config.toml
num_hidden_layers = 13
hidden_size = 256
num_attention_heads = 4
num_key_value_heads = 1
head_dim = 64
intermediate_size = 704
vocab_size = 3257
hidden_act = "swiglu"
norm = "rmsnorm"
norm_place = "pre"
norm_eps = 1e-05
positions = "rope"
rope_theta = 10000.0
rope_fraction = 1.0
qk_norm = true
attn_scale = 0.125
bias = "none"
tie_word_embeddings = false
parallel_block = false
init = "normal"
init_std_qkv = 0.025
init_std_o = 0.0
init_std_up = 0.025
init_std_down = 0.0
optimizer = "soap_variant"
learning_rate = 0.00406
beta1 = 0.95
beta2 = 0.95
weight_decay = 0.2
lr_head = 0.0279
max_grad_norm = 0.5
warmup_steps = 107
schedule = "wsd"
decay_fraction = 0.804
decay_shape = "linear"
final_lr_fraction = 0.0
batch_tokens = 262144
max_seq_len = 512
doc_mask = true
train_tokens = 775400000
max_steps = 2958
dataset = "wikipedia_en"
Each number is 500 + 25 x the weight over its row's rms, rounded and kept within 0 to 999. Layers, rows and columns count from 0. Numbers have three digits each. The size before them is the row's rms in percent of the matrix's.

# layer 5 MLP gate, 704x256, rms 0.0903, rows 27-52, columns 0-255
097:504536468520544502484543522514517526491520507503513458465482547507535518519488494493507479489530501494515506499533524468473515500502508472488559526465493499493500560529525493508479449495505444487517482519525503526465532525463474483506544494457562498522499497511526528448473526511499501494531483490500488497470473498483439481491520465461479499473543516480506496489487453457504509520474502471492496521492534500498509495486533540508466525519492461476479529538526496494516515511483465482485540474501524477515512505490526536515507524479496508519498486548472531503469481509528542509511503493483488530532458493534483486526510509500477573482526486457480499543514557518520528518517461463510496474455529437497478468487535512502532485522528528498494457492529509521494526488535517
103:521496454497501527487492493507516536487477500509459477509541496505518514484511548481511515514506474515517531456526523460483513515540503495523476472508444509489532545532517478475514489505479490497472509457546544525518466520520533476499489539522516487489521504511502458459510518504467504492529488473518495512517443492485485536503528540477492469499447487505501480502515506479523529564483493480515525489483448480503523509479490485495402500477494485499491517531500512508501530527443499500501499458497491516479535517539506516493497476507487474489512498492517515527496502517500553476557501505531513499461495512472484503485465479498497484532491513462502509498565476507512512512489542538495499513537456523481495530536484497524499528481485547444459561519530486530460527464539505
095:534487540494499505501502508474487465489501494526544495481489508487468533533521462460474509510500481525481483533518510487474526513482504509485492491480527471447517479486482538477491523507509508500497537534447471459510505490492499447518520538539520558496543463501489539500483527474488523484510492494484503539494510521455522523493498494510510491480501539523478494503517469527549502464490501488511520453509499547473481519475475464464437471498488489472476494499482520495500486534498511479501520522460534443465525491485498493498489485550481485477498465494539526468475444560518463509452493565467461514515506535471491487473505500466510447469520494460509487523531479518458485500495459536503449537468505533477515517475500494481507487488479495465495463469510489496499501483497545
100:497481526546478510480482503506535486507460536453531477493520526523476501507496478560529476485556502534487530539486494483513498505480481481524499514520518496522472477518516488507461502450541446504512535517503525474510497503506483515507507441504459446497540493455464498533525489487483509536492479534470518497482506494477482511481487493530513505486496532516498517464538504482507477503529527501467442475524489507501489523481461467479514565515465514516535470485532513469443504484484462528502509493488496516529465514520485461539488503463506514479512491482556464481514508498501520507458560530510531543550520521504561481525536511515494517463477483481510525516511513516517524484536499501522509526534475490509476510538534524496521517496475446493488486522531504463491519495549515
102:499517478489525507511446514460503478520446510458489506521492465530506450487526511541448492500448488471494536519495472480483510544489523510528481516524499511503517496511467502526487468488487507493503489461485494517479493490530476468455510494521489515532546476522498514550484517471485497505513527497471532484487467537541575515499469484470480500505479560495502511487533460555513484506504485531487473455478534429572493544485470461512496495544500463525491470483477523521501522499500508540495483521486490537479498513513509525530532502494524543484493535520479497502447492485491499503531496473543486486522472490508470505524498478498508488499505519509499520494451498518474479496533499524507505481470493519486520540529485439517521476498487506527485509461521538435459491513483508
108:498531532536486517523490485459496538497465516488522546503472503490526512490545526519479484532548522474540521502510489517494503477505500526495496504525554504495476509496560477520476454502461467501555479508487475520500535473529531531469514528516469479501497453498506489512519522484470509522514507524503469475484476498508516519515485494554482478539499484526493451518481545480491514514455527474500520488527521517495480473483531521464506518520464522477507521533511483491534536446489482522525467503518496495521467524472444506483450477546470445493479538497506494488485463486502479477470490498524524478528514547485529524493549485540458510492498508570521512496557493494484534499519495508476459511504470482542501500509454508513502497504534471491476522499495477525519532459543485
095:467495525508505522482486475510458547509479474496525464532488485484512503478489506484502483514546533519496509444500502500527489590498483467496456502496515507512499497556498483524515537481509473518531508508474562525525528464492449547513493472533501456503506459467472518479486483482539496494503485489478490516474450471474483530479503464448484506508475483492492521520497521554459496491544509499470456516510461514478491547465512498487504529497463483467520480513486504527484513478512499530527497514486498494510497537468464516487480545496529524465513520543561474502517478493520498510425497519535463527515499491514510494546493488534503538484517516467514502508469522542521500484489501507534483509530479525528502496520475503532558533488483489485489508487515467514495538510478541
100:494503528546500518523543502501541522515508505516511494473515468500516496491510452545472486460503508548484462523477473496506494471497470503500482478483511561479484447513484468486503489504532517498500496484538537467482516495522506438527498451542485534533495498488527538483509477506464490456461478469515492478558421520514463482476528500521500502503507513528500484532480486490480544496486498486468537479516489497497502468526508496495481484517534487507489554505486517524498475483529489536514505551482517520450499475469487483487450483517467515508480491482549482524468484487459527495506539492499492520521549514532551499549518529511480485544527499482498435491481472538528494529501509510516506488498500449515488484500479456474485554488523505494537493514523519452506506484488489
105:509485453542516513462489519488522483513481521490472562457493474485523477493503461499518518494425467493465493475504524536506488520492473511547494480520500521470502491493500507478474497477509554501507491520543478501534483499464470525493534489544477505482539532574548477482524499454515512521520506486513490481434481480508488470500500466501535483493521497480555505549511517504508508525469475522535502483501446483488502493492495497539479472512512520502520481417533497485504480505474455502482514515492514456526516472508564504514485466474498551495495512517502507504554524470535474510499512477503513494482476445514503518506502502501518476494488514484527546506498556525491519516501473509513553479486537503474493526531475511488513496454508472539518506500516471512459529519480493
094:514531492461509474502501490503514525505505507539496474525545477456531476500461509516491462481462515520516445499516522472494503482505504450491526496481474497546497511513545527533514456486496536550519514492505496529544518510521508512443497475551485531481572508522517503513524502473478479486483502534484494546504495504499521539481470487477524485528504501471553491497503501500456497475464522477549457525481557520492510500509471505487471532472481505508515510468501522457524501513484496482494483509498475504536485521488533492498530511481496492533503518478505541500478472501470535521484534523486475494532521469521476533517502451506513473514460471489525474529518479518532531505470531478530474491468519504503513462544552495514540464489458540448480502467533536496498528444494517
097:504463548493515534532484523474509462476466517542508518502517529538526473454555509475491477484473492544546476501528496443500491505504462482478476461496507487516555485469477496510469534505507491497435516500506495531550477540516506472513451497464500498464531543545499456481486477496474505551492480476475489502476513507517490475501529563462508500500499556512525510471517504491550518515501511551508489504510538486514517525523488454509464515494497537496502491484446506528517535481462534513473494519478484492507481538488517483470513522476448522500513490492512486540515535517481499509506483518481501452451485497471555524500501475480500481493509486489465440497528496492511484504489528521522472530455537518490529509465444508501502481506519512499503505489507497484457501493501496
104:527544494501517462509503522485519541505511497486462505512477530530509544503496491524504500494507509511477513451475508480488516495514488554498507517524493513515502468535501518513482517478473539512473488512535467490505512463514546517523462513493476424486496502537508478464512486517561503494433522494521563489494479455461519538466530485527499515487496541455520494488524492504491456504465507485488476530474522528511493449520505514497445498523499500527475477494488494496508524520473555515522511495500509472486474501493536434528490455527485456496475529517514481509518445477537485440473481516437516509466502467511502508516514486485519493490509538456499490518532511539472489490442512511499496527484497492537522471464498508497518464509482504522525519535481487490519478549470482
103:518516507512539488514490482456491531501503553516509488553521499528490498496478504475531461528486491487516526574452531501545522489475518477493511514478521492512482468535567486534477480504486531484472477457479485486492513499505483489498467473496504486499505508472523531531503472531517507501479513510504488496518500498455531497459487520499543508549493490507522494522486483546474474478481439485508524556454508489498492480509493545515489509477448504489476541501509464509483512503507510543507464473548530494482486495499499518469518505493503484517499538502501518563523487487516524506511536489546478495531519504544508487496489484453510506497506528500516492483456470473512538494480529542485537501451491505527528528468547524527514541495531528522528509544514515516509432558505459
098:504461442468496519444471511544513496519525534540496500498462490522537493516465523486466487477507553509524486491537503493483469470514521508493538503549499521476538483500500482522509532509475529509452536476522543517507500520500507520536501477517456492486535501529504486506504498440515472516496518489483499536474526439498488476476533530488495495512514470464503492483494495519505506550486433480537502522469522492496469471500464475431477525512463504525509485517518466486474557537499511533527531510493505436526519492507504488494522467515502504518472559561486474504507471498466485521516486514464512520472522516544482505521511499540492502472519502522511488494519501520505521479511465505487490524539498513522495495515565490474477474491476499536495540514476467470507494548483483
090:490508533511495524509547524459534457481492470538517489479487509549525510483505521503467477492509487530522537486516492468506503556537476465487539490509491537490525505475484539458487509544491492520501551504531525480522540517507489456503530498484539505532449502533506460517497481523486568464515487567473477528498501501497484480478502540501515536486527517469504572484509517498478522536469513510519506529449516508479521459525518488501518508478501517522486501525487460489515488513511505498507484489519508484504525500552496512527551538471496497548550499512495541478528492481453511500498523523500540538456507525449489510476518448484471465499524534512481517506497503492488480503533508518498468507482448489453465485532515469495495512484509548519500486500512499543509504476503529
101:501500515504525502512526523459513483486522513487507465503495520481546469511508489490561502492529523416483543527442467502484469483486485468496498470523477505478509519499576472498460510451497519509504474512499473534500519485529497514497443479476506494458532497511481486469484478492516484487503511527476490507515494490504527503496511518492540517531519518510552490490511500500504482514497513442497482550496526511549530497491462543511522499505489539458479540520508541510470491481488502508495496481487463516498487503521453502490453452535513473518473526515489454477520454535481487491528514482512506531517523457473502539534519454503531500481480539530486461528536518521445510516492484517538526531521526504533483509488500497554473484489500487500498496525525506470549473454480536
097:495508504513499503477506536511490488485472471501558526500508484484464496480524501513482496482531479472499493521549529531530519530513496468518470522514496533491550493541525480515527500505473491546535546487537518456530560519505504535490498485481473492529524490483545548491497505489547529474467462498498468521512525497516512517543520464486492509478478506494511514504510520495500500488498523505531446515544504480489474505501463523517473516477499502508513473472540435484530474462447490518498500509472516504457498492530506486463488515484542494469520505504483496511520481444459517484539503492508535523468480473462483478505470449459468486485549475484520494518473490495478500467476496538511478454528511534489483550525471474546474502468496458490450474508533463486511486530528534
099:514413504512536522511513477495527526490493494504478484516460473512524521483513490526502516481501504492500485507491515507472493475529502522499511480469525501516504484496534449470483520510515540476483480476495498513518453516507502476548500473517501481514510507504516509502542470524482513537509494471528448504508452451542499455472537498482492497511517497509536512513519509471519493512481542527504480485446511508546458538491479525528482512531534499470541496488496511516446536500507496515494501485508531525483475527515507459515502550517485520468510499536451506486512524559507494502477471478485528472460491501497512542458503547493487488505504491502489483505469507488555511493513585451515475474505496515527524499471450501497441448489454540494483482477529516434480518523491484
100:504527543517515492502477502508499499506502520528527525488486499488480503487522509554506514488451502480490540502481477457523508456523488508475495517509488490478499513522499492518528506506524528477480453512474495487469495460458495500526519480503482499518473478512507510492467505479439537506535483522492524534494520497505473521490523486448489482535480503469520529468510474493541482501461525489487503517465499538473534525473423531522489478547458501514479538504494528497482500521497420489527457469543479501493490522465551530523459487478543512510478483506471508507524516552480495508457527476540541486506498498474525466449483503510519530469507502472509551513465510524532515507530500519508458475531519493454475488502466485515522494485530470489470435489539530485549498475513504
099:526495501492511515548522513513557481544510483471496525481549524457531500514485500524518499458453471495529517487498513493466517502464472518535529469443493430528519518517503540539531492549502482530475497494447470476490477515524504482491525520514499512494495447501504514519522508484501500552444487500501509499529546512539484492517496492497502514513556521548505496489524504519501525530483512541481499543478548499506526498489492530484502517491507527466506514498508528476525529512567494506517484518485514502517550488522490494487521533507540489486519510477492482534532499527519471515485521531484490525526557484498519499535527514518536540515489536528446521536470467472526497506494506468540500522504513514479521449513499449529537483521479512467474476496512514511455454477509492
104:475515481518449461469478508501453456512448496487507548519528524483508555497516489496543485517508547485553485500497549484493505491481498543516495492503532483513462498492540463512564491507495520485484550533488534510488484492521485504490532515503487506503506490499537458537486503503465485488479487491472501505530477480524476537515531521559514495497558470474498494513472558490483485512491529449521483486479508507506496522510481522489517541475537489496534543495497533528517459488490492536501483506459515560482498531518486468468513485515493430517469493457507497492494506476525510492476499511501487500467532515482507534469481522467491464535489489483539512452478501491508492489528515519535468494512484533464501465547477480494551455498498526479454496514472479466473497507469520
107:512550487465484487486496498522512499541496513457491541474524487507507575495490475474457490443499512448518482515524486432493518498501453541487476483462557511511524486499524482483477507507458499555482483500510523547496514469538513514499553488491481473496501450474475538489506497489502529502479460533463481533548500482531522512520497489536530523500501536512480541483445537506551515511515547495523512514508499499512497486543487524477481523475492506511467501499507506511482466503514536475478500468439507517492516514478447517488496500474494480523467472492501481525550487490477505532480503512550490478483536498501483486488533484474520500487506478500500535481524480507549553495544482498504506521509527525468486519506463458494506507495552533509506494525460478476476486491510524
100:504496469476508500446519487487555518509520434480517512508537461498473482510484551508523484529470525495498492499514529474486492491514518486477509517492515496551465484511532513507504505464494512520493515457529511480463497507546505515526508493458523513489504491541512515542502503483510462500500540499510528527477503508462514453524553507485548516459514488486492488521463525520469514498478508476508515487481500506460490500475546478525521515446546501524478484515499524500480500483540498542515468521467518458483498517525520474563498511503471513535452483479556468507494495444483522485518515506498482499464547480500513468447490503487527511491481490451527429513479451500485482511467480518430499482471527494483483522544510456531516502508461504483497504513490513497489479471455499
101:505536487512486503459525493490541549508495526509545494515498526527494510514510497515504488542558575520502475511538512537486505557481495518531511554542491485524517497527444495531541509497471489489483468505460509513518465518493488560517564518515474451477472497548452483479494493517508491502486505499509518464506536490490468528517499493501477497508487465494499473545478509479502487553521472465496437480473513533514522465482505529507524434488487546501479528484501502476501509508479460477558509491476497525483500483525513497469490456495515489480503523497506495531539494466512492474484490500472453490472507475522519507498501539495465521520498451519534490499546493454501525525529520518511476465500475467494470483484499476528490491477496482505512484487483467534468468530492469
101:471495473492584496515502513535525493517440476510489467509500485502499490525481462502494525496541506486496464529500496472508491508518514511461545527475533522503517498500524500496498471507516512503469527481528507480533489471507523496484494540558557510495534536501530521470498509516554552512453487506499509501449469537508467529519501519510483514480464513498498500501537486507496502493482513511514476495489520563520449465483516518467536567474511496494536499514517489506506450507502490482484502485464539524506550494499486500512535467468494539529479535522485537486489531512515501515497498481481484496474516468497503503518456490469466490500509498528527478505501492477483559508538446536542528486487509560466536481442504499532481474466478503498556488535495505466516487518478488
101:499490513492470519532506460535512522542483495461550520487539484499514450498498463526484463507492529505522504464466472492489498480500465587531517490466490482483517466538500447471485495474486483535486487511542514510492507502496505500504497494500493486480473533520467490485477507497520549504451504495513439507528516464499485502508496509476532527502498486509467487527480507486501573568488519543476546557513510488517489480480487521499486509477476535452489467545482517483526489507535490499455511488486503502450512491498480465516483538501507469498479498473494504492472548485470564533519547496484486478488509521475538511508532538477515508505510465537480478514494529486576505496526476537507484463498524517480505459475460477497485507499514511506477503518529516517488470477526512